Weights of a small transformer language model.
Training: a variant of Muon for these matrices, 424M tokens.
Each number is 500 + 25 x the weight over its row's rms, rounded and kept within 0 to 999. Layers, rows and columns count from 0. Numbers have three digits each. The size before them is the row's rms in percent of the matrix's.

# up: layer 9 MLP up, 512x192, rms 0.082, rows 372-417, columns 96-191
# down: layer 9 MLP down (transposed), 512x192, rms 0.073, rows 372-417, columns 96-191
# gate: layer 9 MLP gate, 512x192, rms 0.0778, rows 373-418, columns 96-191
up372 092:531515495535473511493507503498506495507535462502494481472530498498515493541498494511509493490483488482470516473546506503518552469497522469464526517493513565493513480506488502498487543505533526544468522525493539516550496519487539482524479491460494476523524477491472481505525491477517536531
down372 092:477510515530489487470464534551497514497476555513499545527506481478508486470498496497488541492535536472535509498518503553481473514490497497514505490479500485474474487521546499468503510516466509518536494506476508484449461498475479504486505471501503538459480500490520508479506458462492531510
gate373 108:539528532508540474509509474497477513485496473508462525497493485512453502484492523478519497474494502519546502476480557486535498491498564513529481489525515497525509469455500510508516477494482471533541500483500518472531480469485511525504492511508490491470485530518501493460488472525514489537
up373 109:497514482532476524494515503510517511528471477527497550469482482483548477523495509526483486533497482481488489491492500515478466530563500478516501483480507456499498537539539552498532472521503479496508488475492480474509497525532522447493529512487503441501526504476474500527511448493485449501
down373 099:535499499482507510487528455558500533528524520522537532458461522489526499483480495480479479476432506502488500505522477462494531522526444507516476523509480504485504501532517486479480505515481552490451472481500455521507478524536549485475469443494492493531479460493453508467507477510513533507
gate374 094:482496471465554512510496532485531521489485508507475543504479502506482530459510510449521543496464567444550498530526533501459528487507508458467500466516546483468491479499478489511512507527503490507523519518526490507563505504462493504448544489458470526532508502530460491477492475521526488501
up374 098:503507520515476513530491522504461518469486504465531528460485472512497521543510503496515542494502472533505480510529469500474543505460472532503516519489501463535524534515520527524515491466496513490479464467486505518491539519482478508454524555510500516479446511488534452528491522557513489459
down374 105:478509509528519461485522518456504490500563505541543529517495491519482474506540505494517510499512468512498505512474474486477543492517525470498508489517494504491516494513483472506514471482506461520520483432525522506487493514508476456465477483512516542539510513500487546496506491507486495462
gate375 102:492486545501527522491458525513479487496489460486552534497459517497514528512496486499448525503527474476463524510509515469409510471494485530521499495511495495498527486500468494536463536490489475512532498541461475460538516510505515490467506510501488498456503516479489486504478480507526476511
up375 099:515521541476499490460528470497482517498544482503470498476487484532491522543505512496517521496512460510475464471438485493440511548461498504501486507499486462500526490481482497526518474517503509457532509544486500504497492483530467471485530514476523483498486504526535485521516511503494497554
down375 099:496514526448546495514539491538483530500556521483472521478465498527494485513429499537507489479444488501511471506491493463554515470503524566552497480508520527493485510523521513482450506502476483485514464466488504536437476467501493530498488465475456481526493500494482509509546504516508496504
gate376 098:522513542483521500501536466499467499484496529512527500511483508485494513546525487487486502531521508524512544491510510473500489499506526528484489458532489470467437469421467527533496528477474501453484488501507502464479484489534512487515492520485502537503478483504497481486496504511518504508
up376 092:498465465531491447459488472503445478528526525506518469506488481497511484523492510513473520521512501533484547502456527501487509570527497517509458478510474545468516513518520546541487470461467493502507461484514544551505531504460509502471517471498522495473532487446491505467484474450481481487
down376 096:509445489519475479530517481467524514531493509490507502522491492507493487480485514476445485458473481483513498486533498504494512533531467513508486469493515487460472495495455504475515504525510493473484507529507493532496526500523509523508473555484495517543479487473531443441517546508479499497
gate377 092:455475497486515538438452525529485515493505502506530549517486460482479493538509531478497484499478463474448512482479492507505518475542462491464501477493507484523495508498503469515497520548458508540470505483488478491439492492517499473485497477480531483450483473500474498527522481476456464516
up377 092:489510530541532498497504437519499552474557510518498503447530508530499488542511528493468529507513472509478524513471496497514521518527490493500482491522494544519494471459457475484489538493514510547521499489509457496466481537555478494519437542513479473504517522489463520491498532457483483504
down377 094:503503466481529445505543473509489493508534497510502482486485499487485524531482510508505510463474487469469548546532507460514463503428529469494500469499558506482526516527522501472519529490520542486472478471459538489461513458526512509494492487543496514525515514491491553511473494487488507489
gate378 097:502498477536520475523494530511509514486461523492485524486471515464506472475458506464471498549528545515520545521498504553523458490459508517512464489519508472511529503522493501502482488490520517485529520497494452531509482491526511481504517510508506500486491488558452492444505482512534502530
up378 099:475542520486454520434490512525510493527470467484519479495443561493516493462512531461509482492508478532530500490472480495531467495463484524505498454485488501489507480513478528500471576506513475501513499524529493507458481513504518500553506507521537447475527511493550522480526487527487548490
down378 106:517478476520502509481494487452512508498489465514480481503502535536492495485486475471495498502488547520546513481509476494494518497501489554497526530544519503555517525495503556478536530493504507515463469490506499471548470464526569458511547503500469563497473524468496483509509510496521517460
gate379 094:518526470482479470512531525516488507490514497478518536486510507505494522480494503500533466504516481500490469526495452465516490498516497505465479513501494522448520500466456467478462497485510483538509451550488528479530497462483496524507491520452455510496537461496476469463497539503507480542
up379 089:461509470489450522486486536498507496483541491470541518508552510472500512529503461527470518522529503556520533483455494534494515554507506489493515489531491510522483486472504480474485518465497471544514469463535523469504462494495489506518498494483515499456501481486500502512476492513483496498
down379 093:531497515494498518538487491502494511477451495466475448515489486456477482511521486516510526496473452549459496515537466498470487475477507549530478515488542524527541508516518543515505513522480528445519524514457520501516576532481499512490449506490476457484490504515475500547475518472509484550
gate380 103:488501492435494504452482509531450520532546528507475545485494529520530505517523539555501507506487517530520465490520527486499499501545510512521500506473485496488528462501509549506478490466464491523561479489477481504495498483452512489507508529519496504546517542524517525489526512474530510534
up380 104:522491481484470524513519513544490527497506458498493510542529521481509500489525518596509488525474483517548521508507491509474521582518497490495566483502495505489528502476452459468513481485480515537513506515479498514441528483499511503483493542476517528532519505525494499500453511527509527522
down380 096:497469514480499494488542499541520463531481518506534528461513529502513504515480491480513481460503540474514527484516492483481497536490505469500514545460514506505493506531489510453489519464503509507504514487490489483565498461458521493506519513471544511508449485497510503496505475493503518463
gate381 103:503504511529463501472486459489490471541503494503468521465516493516496529496506500512536469546495499502573468504521511501480515519469475504486492500491482514502491491542534493446480518467505507521522506566500516517515499519494520481479579489524488479541478525509451516502507572537533521528
up381 099:498549492525490527473529506527511481483519530498513494553486458498504512484495514493529520518484449467505477446484462528510532517502479475502499475547468477576502494505541522525469499500481531533508491505494470505496502524498485489516519542516538501492511526535503480475500494470480546534
down381 094:518439473458518500524468507497529489499499510476517500535473486508519481515528524519491457461501543461501508502502519519509498482510455510424502475525510514500504493477494494500538499474510491490504474489473485478529528527496527489477480484521505511487481479485488516516492517508488516513
gate382 099:518497429543483487467509513539535483471514521497508509491481469470508519518500507506487493497526522537507510477511496524509528494463491474522489483500554507499499483480485536472500460487492481485485500490500551481471486477470532483512515503528529534526567494520505508522501485558512510462
up382 104:542542523487498534493502488517449518504463477490501498488469494482485501482506514497448473543548471510493523488493480488517532522502508541499475453496496507526507505444502495504492503547444445518512446524483483460513516478537493486497506513514533498524468482465499515494535509442487541461
down382 096:455490513509550523505462518525509509516549500482505529495491474469527502483484487486532499493512524511474459499483491499521526562505533464475471528504489502506491476523512494513464455504481511511480491485485511514481482492466489525523534528486473489493529491541522491456547531488531474459
gate383 104:495470508478492523512493527550517509491503512491499447487463464466511491517498496530519518531457496521488519475463476555503495479441517502495518552538523447524539518552479462506458487515473508494484506507510488490508473532511507495484509501499538499506525477476513489523463464540575499481
up383 110:527466468493474530516507505490535500484523509452503482527501502456464507518550501483508474515564504542499529502501544479460465540500527468520465541488490478504541516483523503495537526452501539496508529523522476486545466510488482499489497508518494496479518454560468497498469490439489479508
down383 108:540511511517483506538493475503506522454520487483510519479497494501475504465499450531513531473511494470519497492496472502496487437511535502516524497483470456543511503490498509491477535523505496508502467510484527489489521506503485483479488471519481518498467469472502509475523517515512534487
gate384 098:458499485497474518472498517495514517471539497503514479486511470509498477531525516502503525518523486515470451500518463534495505447484508502476484494457526574468470467494460509464503493518479508480459531498527496527492507523491508519491482520484466532471496497492490516488488502437453503540
up384 096:551514515513507533511506458543545530471500515495537540495481516530526484501502499481495511505499522507517507529518509467504487503519490505489565542485500459545504543512509488484518510487517522522534508504466517526549499534490475492470473484507465500518515491509526489522499444495537511485
down384 099:486525513511499496516508475480487480491475513508476488548515495549533543480499458469508485545489476490496480509471502484485474474492520498456500513498460521424503483497465497509484415501493451530522497489511483491510497493532524516488493515477472516518474485478533519498500495502502501502
gate385 100:474512517523484494512489511523537531472515530498469459456541540526440502564532481524520488503502528492479497460513512518526472517501530513431510470489455519524524502476501468499523492482467491511516510483464514553528514473493495547496475462519526531533482532462468500482502478543512547475
up385 107:513445519497486463467492531488481494492523486496563481517502503498505521442490547454516485461464498480487534504498431491543487509511478482509511513525527504501522481520498500466460531496533527457518489499526538500519492465527461513490507488498475482467540521500536486546555526451498491522
down385 107:492487514458490497440480463495480486525483471492477532485502502505492485494511521512515475471510503486514509485480466455486502538518495489484525483505520516549475495521560519514482532486476504493474475505556475466464481475496506506539460490493506483534483499507494507513515505492517470508
gate386 105:492496495529516514520514524524512500513500536473468505493454462479466509485532518498470484467465511465456519497481487462486473486488525500533480481485447534477502511494491514469515522518458491503500475471465514520482471460486482558521469471469524501500491534485485539554498511504504539460
up386 108:492464511465479478506490513508485453509519494492492501446492489531534504500459499501477489470476507491470493513470499470523474446524501467503516552488499501511481539533467492508509531531481510484491511542504487510470536478492482487458509468468526518523482492510492525448469530449498508424
down386 099:523494519493529504491485519454506495543482535496488507525509493485553511511463470500508541470468525449476499521518492517492523500510488493532530475511542518516535547542536517480525501487498478507499489532524500478508499526522514514478479490519476529495562500486510514502521523493513451435
gate387 101:497463499466501492549516524522473457496544512477510470476474508487532531502516469510527498511508491521498497490507476460506487506453546484485505525495489536503434511507513494504516546521501493495491502508517505503443507492492494492501492531515518515555509536502570496501513491517495459496
up387 108:487510498473514460496515513486519512527516526507494485537530495485531482496492466503491475475534517502543488491507557488476478469531543527429483508465526505526503484515440539516516538491469531530503520467484517531497521503536496502505465532470486496504482514497516451463463492486498503484
down387 101:479497510535499490497477481456478455529523506528539483514467491532491490504511466545494535491505499519472488537471519477500505530478487498524512471530538494505538488527513526519507411536462501482536499495509511464516524471484551511513535540492495438539499500505498510510503508517502485561
gate388 084:527503445498490494478540563492543471536486506543439522509506479477517507520486489530472485491512515492531499499491488520485462487513496485487510457452507503512545564525513509534534468495488496489513534488512501511523513517475506542525531474499488521507514516495517512485520505505480533509
up388 080:520478489496491530468512494516495487546495472464483504498506513491498476466458502475458536498538489479500494493448477501483541479479516540444524509490519504479489502522502487502507487538543476497528545472538518490467461543538486474534522520544520490468505525474548498510528521506495498511
down388 090:447435495492494521499482449561459546497491499504550505463481525484476478489531489470496459497468481447468537498547469514540504502509507540526510486516516526498483461458510504457475525537507482508502489535494564467508477500505514467493535499499481498533468492492480507486489488510496514491
gate389 104:497532469506474427482481497471480490480473490527535485478511477503529500484491492508452534500496536516477498496547492480466513533527514506538504498468453503509522458540499511508513504464523524511500535500465499502484547484469467498469499535510460523526516523511484467513480498500458489500
up389 109:498491511503536509471491517464480510472506451506522475489498498507511496480503481537539499513492563451475482493512478526493453469478517509496503463546519485483490474467525471559523461477504509502535527492496530499485528544491462497525477524505496506501494494545521446509464479543474500524
down389 104:517506519535508503487478495498497520501460496525523520510515495496524471549493521506460560491461540518467527510550513521499490525520520480511489506488491499502473513455529495491518458481482501527469513518519522479491533528493556491484507461526544522455520513475535494527455528535509506492
gate390 100:508504482487454503484455487470503504468477503509501490507521437494496477499487506450541510501502538497551519502490514533487514482497459457488469500484515501500541465503461488472441523454517510535499507504514529491500530512482445494461554469505458483507457540518515487502489493471482498496
up390 104:487493521483487466529524496509566509533519488473568522491505498515475549504463504465511469486522518520479461492527547472531494489525520495549466516467489496469487474532505516542472458463497471450486489497469560509488499491500451513498480466498484482474542542529507468502491541479494516467
down390 096:481511509509479483464481504531478485514515472529541516466510522491529522473515439493522474444526513488523488493494495471463496545446491494506481485487492519510481505493531467472491544533511468494490554522490538508484542490527450443441514467526534523456512514503508515553466504487519489506
gate391 097:446485457534533490500517531516462493461517497515510506502481452507517480457496519500472504495515490553456519543467466503491494483442515524512483520493520488550552492535436558506486460491518532507495523492490485483518512516473487486493468488489494534480503495441490479465499452470489492498
up391 105:511499469529488508470433494506503481498501452523531506482505496505503459485516460478522518435452518506567489493484495516497484522498475454485495505467520495513509488488509514485501462463464493510479499527495486433524517513515469507525451459474500453482494504480521522492508475516502506524
down391 105:511469441559493474524500505535505507496472440504513509504538476504503517505513518482485465479468485533515516478473540530515455477491471487517498511504520537490565522522491487486535462478510474490483509453533513482524531484487453517513522518516513479520502459481478528526460440512489495467
gate392 103:543512444512525485460513506496487468476517511521463470498534498508526518519537543526477506531473497534472508519513470525513501477485516477542469541505515494514515496481498512458488516471498476445502493565523509471486544499465504491508505486552501468452519495527476473520518486475517480506
up392 106:479449538540488486507499486524484482534457514477452483507495542482505529515564525514488517493544478532458522512523491527497450504459505505479509506489484537494508530545483507507493517481516497518464491498509516472520536471473501511543516465482523526510498541476509476493549507471486455517
down392 097:494516540508456502506463525479482531516500544493467515502523487458497518496503501505461504519461495481515518479510522459475458506512543477483537496516517520483490507516496499504533471532488495527525471457509460514518495521509515486478478488501507576506501487524496456469499507526519492516
gate393 103:525498490474456485494506509545523503503546493535545486484479513500446514530459494485452515472482529506511504506547537515473495483498505477500504468492496508485465518452496486497462464496465510538475481437448487548522527450499500510496511491471455467481481531479501474480494481510481464500
up393 098:520521494519432493496486498507505497487509469505478475496510492547522487510527528505482518523510535537531503483509512476486495545483478504495552498467493505485469510486486483509449475531482528497556475469478486458496495510463509516506544486508476466464543507512478486538512547472527486512
down393 099:427470523503531496501478535449505492519496494502472491495475492486511471484501485500538519498535530533508508523477461488491510455488483486459495537458492498510533495488508541509505470535528480499548511515501501485487532487480498465527505495521513483531475518498515513482463434518499487470
gate394 098:477486474517484489479526522517502552488434458517499450520572547519507493504523516466536525503473509556546495493510525468505475492466480489453546529555512500515547523477521522508504485450505484480486498540483519492513494517486521489512495482524465493478518494516520444485471506508516504512
up394 097:464495478519484535482472462512463491467531540490487529496440495497538483489461526534466468488514534478489476501450495497526474486501527490526489478441503468484504494525498465507535514507536454519500432471525531469475504495487471485460514514495483475521489451516514501502514452503508515478
down394 096:464484482470466489503483484503541553448464492497496524526512471512504485503535477496486537543454484535480483510526484515474480505521497558518523488488496506531496479501526483501520511484477502494517493497453530500446510530451510507518456526517532507500502504444478559454515496520517520561
gate395 105:476509503470501426489497484492533467458519487444445525508496550535479490483516505473517504513482536444508508515518529510493499478515529469514493537456481586459479507519486507490480533496514521525498500511463491536481517459471483491484464517507471557476492459527502520483503426515537463517
up395 104:498524483484486491523525516508533495483489498502534450527509498512487477485446529490456487489478507499455484502536472470510459485461494494544506512463478537535564558500511528472506482526541489538440460504499528514521471498470485482522488495476499541482514473469495443480489523536520511499
down395 095:462514502489497461477488494495490561522515571493543512500491490483526463514483492600534483507505464473500517535523519526520526504493511533516489456473479510518487535531495484461461496546502501495518518495491520471533494461504524463506489475504534503528552455523500523478451498563489479506
gate396 106:536492514515457509451500457440537520505508459495528516539509473500514530479515495516501458445502553487460518480468537504533487510499561505502552505499538459520505504487469487475518486575506494540481499483542500551500481504487536484514475500520513523517509480470507472465483499503471528496
up396 104:495509447518529488515500462522526516486469500496485533530488509545513485500530504533495516462468525476512488496496532441524503508479515511492490546511492496519505519525494543475511494534494456501495476508455493479511497485507514531524460479510538555474549488456514520530501493515531512526
down396 106:490486504482519520513501548471521554488507513563530481495525534492510503469492515507509462452554549471498478491426500471473495479529504514474540476534487511501488519482457539504498485538501471519483492484549446503493513512498486538528450516523492545479470486506541487478510478497511512516
gate397 102:488510453465457545497498517472528474471507524522432512481444553506538535514482525482470543480520450520512462493484505507490495507525482534472518504480517495528483499529500470479496506505506503524504473542536491472492513539518503523530521500535441475504499466503552516498482491518506511481
up397 101:471470493515536506513494497513490499522507508554483524498512485508481469504509504468494507455480497526496501524512501506490529474485483508533483439510498492524476487470554538516493476464502552491472498447490522518480534478551484497471482540487500519490455453467487469530530479543501509538
down397 095:508462512461480511503452485502540467502526521520528506497493523482534510511494475480520498509488525495488500491459455511481480496439513475544493550502492480503514471492548481497456489523532484470499476544466533497526555503505501502503498454505489521526517496502488506510516508518526449469
gate398 102:548523524520545493468550506538511504488448544513521492478483470494461471470508533462515493519515512491463484494472500505475480494505512491511501549489490485475537465531468503512506519499476503524474485488500514504506516466503500498480530522512522509538494517477526461505494522506532464503
up398 106:503517491487474523535494468542510474479446474482477535473488495489517496506519485476506489453472467494519477465496526561475497556474497496488484484508485534512492443459470538496472530509531515518448505453488488512543476529458480461470497510511529506507506535478510480496521490531498494526
down398 102:503496522544510474486538474543465479466464517493488485529457511461510501506504487487492535495463471511492477530498513506479488494446506515555475492499484519503455503540539509486498509471465472469486510486470540485500513488496486493510483471513534461542486505531515484545506496525500484487
gate399 101:448488473449501510484512514473488512485518521532526471504582505467479511526510480522461522496486507485458497505481499484514452532526519512521490482489492503471477473516522474497498522531523494475540555507465486514512493458506460494510495486511487479482511513515493513530493513475491476493
up399 092:513465492516510452539501491500476498524496490513532492502513501511497516532520520487501499527471482464514533459529465499448508500496481441503482473483491499448494503511509481514486544507504491507546466508470541532527530478504500465474467502498533479492492550525495519472527520443521529539
down399 103:517477484516470474473495503513512537495513515500518534497469456467517512509496481497489513458518508505476493517530519532501528453481533496520448511494489497533467520462486501552503474541491522459472519519525517538471503518509464537492520542502506506513511476472533449513499511531489455435
gate400 102:482482527448469512494506489510456483468523503464485533506481501497511462514557547494484534498504530523496485497505525538508450474500513465511509499518481498514508499469503531478450486445497455525515505481477510462488476501514451518519534552515487482531512509464473501514534503522472459480
up400 099:496563568503524511493451471522458497464500523518538495531482503521508463526517483542484496509521476474487487470472452517536474492459482510443469497511545486516527567493524510511497511513492469480498498516476507488517502500466467527509456522476446505464507463479546488499541473464499467516
down400 091:531486454516465500497509568534540483472496523520522502518502512466490497485478465535518476480529521473492451468502495455456521473467465502508533505478508513496513470510531501506514518533499476416484527486506461522502563493522487506487465468493491458563478471514497513478523462517491512487
gate401 101:484500528512478483495481470502512484535504485460501506551487516483470463513545467496534517555545504517504513481500458449494500502485527493440519458528530485485486548471474482475504519473476470470500521481485480463480516467521515542524505522475507508467477522470471532509512491503499503519
up401 097:476528511468510485458521490504477536490504489516498540551507480496515514513442535471486521551494503488518487488509469460482495510511509459490518464470489502528522508545483477506480493471512489515545483473502485512512497499475468493444544461513505508482458521511538492484474488493523529485
down401 097:517478510508491501507504498489450479490477481510479495496492482511493508500504517456455496505466477488503537487503526489462496505499484469499526539517517454508526464539548538560479531562491513530514489544517526520486499516473482491510505494519501525538571504518477507466542475493483518498
gate402 093:508521513516475524454509547485472497478494475494521514509508494525489490482554502517506561511479523521480517520482477500478507503460536519439537521474510477500575473493538469496491501520507558453523494521513484505499472495501499478459505543524499488455482540490518475526549538474511500478
up402 097:518540518515460506480470503487506500464543490506490509491473486498445522473477478474508497454488512523512508510556517491483479480517528498409482524516507506493500480505512504496457453515501475514487473505495504504510527485499494498523496519472488506481541539512499475467485527537552471535
down402 104:499494514480548490468481502500483481522539483490509466470537526455530493487517477570481515527444504487555480509511476497480508529463496488505495491481571523508509530482503516483469522526565472526478503509507509466492496459475448514548526480495476517479503531521472523493517478532462510470
gate403 098:504478484514522461518523501517488518483562473454532444525515442526520495506465477563550518486539494526492494476492501478496508494472510480505508483484468510488509487468551470480464531520508525535508519483535498488484554520547481479499465469479488492489493533506509504529545509507497493489
up403 100:519536521524508482483501501482503512483533514451470529517473524502524515509528427455466480502474463490513514496489454497501477456495540510501467492476545511491468492441492498475516440528487509509509505474548484480512463511493508470506477496464490494477475485500536492535515447520491500471
down403 099:484486505468463523469513519523497506524460472495515463487509486472489503495529487544522547514488547503540502499547521531505533531462525501523481508475458521499494471523487513478518496467516491483518514508486499476514475493499487515493466473496529477500538527510513486488512512462497496513
gate404 106:493516466538490472496504548482495528528528453445539510474524466491472446497442480506531457486515537549502492507498535477490494531498467479447481460480493526490479492510523494511561516502529514481511462502528501484475529517477537500485528487523450491469478505474462496495507500489508493484
up404 098:481493501508481498537485479501490490517465486500468498471502474498511474478523501480480549454562525482509456560538534550544470494500516510495481494487522544496456497535497478484488519533515493498502490526466499469507461470459501516553493497513517532497541486514510502473470503533478532471
down404 104:497469462508496470483493498525510494467508522531535503484474489511501506513517503524509497494542512520500498429519545497531529485486500559517499462507477505488542506488509508470458471475496512545489497498481482545513500466496510514455493435488534444532476497525497484489538509466496552488
gate405 101:482543541492479449509484496468481456463550486468502477522485468513468506478512509475488540510546523507504522503521418541501492513465557540516533487492471475519510448501509477511508505476506471520485492455496464506484513479469507487511536486527495516497516507503504511488505477477508480522
up405 105:501526500522521482486503529514486523517476528476449493507510507463481479471517480509540474501496506500512508522529555497472512490493491504496526539490475536511484485507468490451516465541469519513432509560462513478498493514482510513501491518556520511527478446547488519477440519491480503470
down405 101:501465550487491473488566549487499486489541511509522478516454542473467500485525481514481481542504527493432493486535492470541533494496519480507478515477501512482495552456512474474526509494499477473482484520490481520497447499490510524500465536500496475506509516511496494502512496557478476533
gate406 103:494501482550530473499475489486467503527488475429510494512509487496514497509528461526530497489505500525542459499552503497512499492433460468500514505498511480485555481523524499473469518497482519526504527531498460522480493485513490488506503469488515490530496430507477462516501526483522488488
up406 110:490479521433466481522495479448471513519501509545535516499525499547496480449490453505493534493462522502522483558478498503484487476533524521531499516454528509548530513479510525533472505496498538530472474469537501495524494513530458512521466505504516495520501505492511514523540492533475513498
down406 105:515528544512516503511489501485492480494488489462494521512489530470502496498541509478496509532508428523467495514482504508488500515517506507486477487514500506509493494485527512489474505498517501534511522502474443493531454508489499553489540509482495528489499541467524535449472417507506510499
gate407 101:449485522501518473467496497501502493475533494505499508498510535443503475469523514527467486479500518487503490527508545504529503504517504493454466475484519513486477561454449524515469456495490446495490510514494517483494507541514513494486504489475465510471497512529450512471471498539498516488
up407 102:547507501522524486533536482496524516528437520448458488483498491517492499520501537458500486489513515542521520481517496498499492508540503484477529518504470497468473471473499520501520502506506505473490458512462454496553491518521449519510487462528522520514499494526510507499494479532512506551
down407 106:520496508472484483505496541525501526511527517543502496531529474495460462503502485459553488525532504506522490478519459501512493528527502534478523499455486511531512510514528525520499589474496511506509499478512534471456470525476475501505470499507493481500484493444467507486502502480506494487
gate408 104:460458478490486475544486462512507515480538536495513468493538551491496523506506485517494488531514505476464472490492474513480485512463569463515458476548502485510505507490477512506482499501493487487525460525486528502488509549512453485462503500463485508452508477493488495503535488506496477498
up408 101:512464542477500477478498469489513485523542526498493467534521524480502512481483517458497518514536457514523479514513496501483454533491483475497474513474541488505515465495503554529534488495533470492566492496433496529484474456497479506547489488487520505479500507492472483489463477504469472506
down408 102:527541495516496542526494531515526513482489528483547450537511533475541499487519484488509507501475454483500490509478491479491512523535504541516431517530491525499475495515527499499463503529507535468538507470509509450527526465511504540497514507504514446438475489495506493508480531515484451486
gate409 087:530533511524535513517455491490508508520472449533534503477490492513479474434440555497540499488477500448457449495487504507524459462471483519544488513532480503516501508480509491498522496482517529472523519495493492465492509463474487503470508512499535531492493499462514539479557492483482469455
up409 080:524474528499465496489534459519515493496507481489472488509476487454497514492483512462528490498533530460520504521542530496493477500483507449519499506524470469468518512483511471479509491525528537491511483504504515506526509514457486500508483518473551506499532513520469488486476485485484446507
down409 095:425474494494521464474528523465526481479491508545492520521505488494480537510503508490470509485483501508502534538517472517456522528543489496490564475519481489558493499510493524455486530493480503522523501517521498513486496532520478495526499523512504538566507515527499449525489508481471517484
gate410 108:501508496503538484501499534470547538482507537506471528482521482497484445477515482513526502484470484526509461503479529485494504541535486491534505492460496502508494442476467493491527514506457505512462553513520476503513498540488471527515471483546463503511511486485450536473476510446505524512
up410 117:510514472538462523464529512500529556496500471502542536493524465494505481523521501476514469459539484478496460464505503519462507497522504494524555497494518462481487535528501512521459508491500550473496495514533496471502508495474509453495505508506515524462483513483500481525469474516461539512
down410 118:511498508460470502487487522537502511509466523452518495457462459488507536543519469490491529496526518495457523483532502552486510485502521516486471496470512445503502478489513519523493530511517524465485539509469518494524470500448528472514484497487494490449461464462474471560490499499501493482
gate411 098:466499497516487499514528532472472460507519506452555458529509484478474539517505547513516506493496496458512462513531503505514473487535485493499511508509533517454460520486501502504457478484498469478508537486528475518483499510491516451525496456483494469532531519496519513524468446527495465491
up411 096:512542495481538474473504490502493488532510481483493459472477490471493511507501464466557509504511536447495513516487508476543489468462519531511505514506479467531545523495495485531533458467536466532519523489536473475474454489498513534534509530494488484500502471539481498499524530483528499482
down411 101:474474483529520467475525486508489453488478490485510526502484498459490515503543471532506496473508486487517497517505484444510480499548520477514533515499494511520490469538515538548495498478508476497503487493543524491488549519519518490487445479513530478502504482528473461460483520532518481509
gate412 101:512513499485495500476478533543502492509543454519517483506468532479510485502473487480477471480530498487527540504576504509477458499484494498464499506446497507463536525493493503542540523452464498491472543475524472528474543533503467500479492512498443514510535515498470482518549458487493483507
up412 097:507471500474496505495474487486525536511480488527473508506493492516508443478510520483522461549503506478493504538545475519489465549445495498501484495506504522479457508444483519489511544513480526462519530483550487510549499507529531483490477468483482491526511540543486475510478491477493521436
down412 100:474515455496471488463499536504482513492520514459545511503471535464530526505493466532461548490525470495542513490516481531481509498546486430528519498490520502524537486496511510522458475427452475527499474530506509481489439485477512518511526494527518502475526464491512542501510483468445522505
gate413 095:513515514498516511489523531513457552470489464537522501541501486507470534517464517519471521505497500534510477498529493499470544547518510521477522473534528467541499451530489488483509466531518503535501519504472498530488519500501474471505465483516518512482459452509531496476463499472467539517
up413 094:493476508522513482525542471511538510528530485466483466518515481515499494555478537524487527495462510529471497528551516500526502481467522505475476506494515465468547518481473505488553472495512550493520553499508508508497508540465524532492486493462480525519486521536509556529500472522521478456
down413 097:469501477500522499524490455448474500457508465487503438460527520526514538459507468479524496531497538498442509516444482500486495510497485518499486462536471488512522470482491514499506508495502514498477464477497538502505483532530513454517503520489512490532527500509520485469467511528510477488
gate414 103:458486498510525477494551500483486562519493466517478514506497521502519504455517492510511484476474491488471529488503470511504522486446457520494500497521514532473544535511492539474466487455500509510495486475499452431472457474505466476537528511511475510459527533455509548511509471518466479533
up414 095:509534520474466499464468497537533491465475507464517515491545478474515483529512504517488492453455481487544484462529513489496473520511521495486481543512491446509428507493475472537512477505525517442553482473525525545523472529478459533512486511546452502484500498505470466502506489450478532494
down414 102:453472481528513498463511458477484558546532505465463499526498510533479522473504488515514496515473540475487480484529507512495518502478534515535499484496486458518450496524482478493476497514505529494506505531487534550491528488518483497520540486525466492435512520483532493529504521482490553535
gate415 091:455532500500533534465506463482510515495533509500507514470519487492457529479495464480470482475498536527488476524476517523500502507489510512538476467504489497489495508485493497528540450537524518499462504469478517518503488533468516463498486470473454458523476501497510542485531521452485497495
up415 092:505492478530497485505494511492500510478481524472521523515499519498510485497496473509502529555462518477467461481517472526506496528509486508493443488482498560515526573472522463478521503494495527492502570488516477501499482516495520532486511484502486534508502500488557488499454498492485507506
down415 094:495502512507512517466549492554511471496475544527494477483515521449511486475501465487490449485505499498530540501524520487503482477519485532481543512517469482519514440498446484493478532474458486555500534516501525477521515502477481480501505494500481504558512489496475487480535499523508499487
gate416 106:480478490539510499468504474518530530472476504468465544486519495554506475494475519495533494478500506489518495530487515496514496489487472546526544523474496485483489523504519522512501538467503485512500530552471517492551522432509493509454498516508480494513504517492476464476496464451497500525
up416 106:513524493481526523462469505490520499513486540554525466477522493554468535459506517488538476531492468491496501468493501517506506499523494512493483495527489533481483509540487488499535478456506477472517499497520455498537518499476526528495502472481517519533490475496482488462510492447522480475
down416 095:515525497509491507523496527500498504505436522545533515514477528505469519522556526488484510534494491456492483479489503557496486499494496517509472493498482514501499483502512505499508551509490482503478503503502507481535498502505487515486460484500523493532556542482476489464505499538487491493
gate417 104:509511514490526492518459500495486479498506523498525526510496521489470495495499458523513532490493494487509511536520545534483498497514472488440539498490488479491530486471470470525477531530487449478510495543513464525508516512504445518467484518454485510482512521461485519540459474500498511465
up417 104:501473465489536501522529489491496540517511509473480526492521488494483481491499481541510478485474487507474466497507516540482467525492528540518457516489472465519473540471472472476514486458482523495520499476451516478503493510521475516470536488486503523496448527504481520542457513504549538454
down417 109:471541535530514485488557555531494486478480522488549496511567488551487526477543505513491540510501481495517485494496517521483454498461505494521536511500534494509469492502504495528511522483477466478531554510500489474505482495582496469492461496481493507508501490469559496494528468515535507493
gate418 097:514448514514534478508511527495479491482514448490491520464471503481492481525491495496526492489489504476513481516475485488490460504494498499490467456489452473517494496491496500510467483511423514554498484523505503474526513482490496528449490473504487506490529486471464520480490499496480487471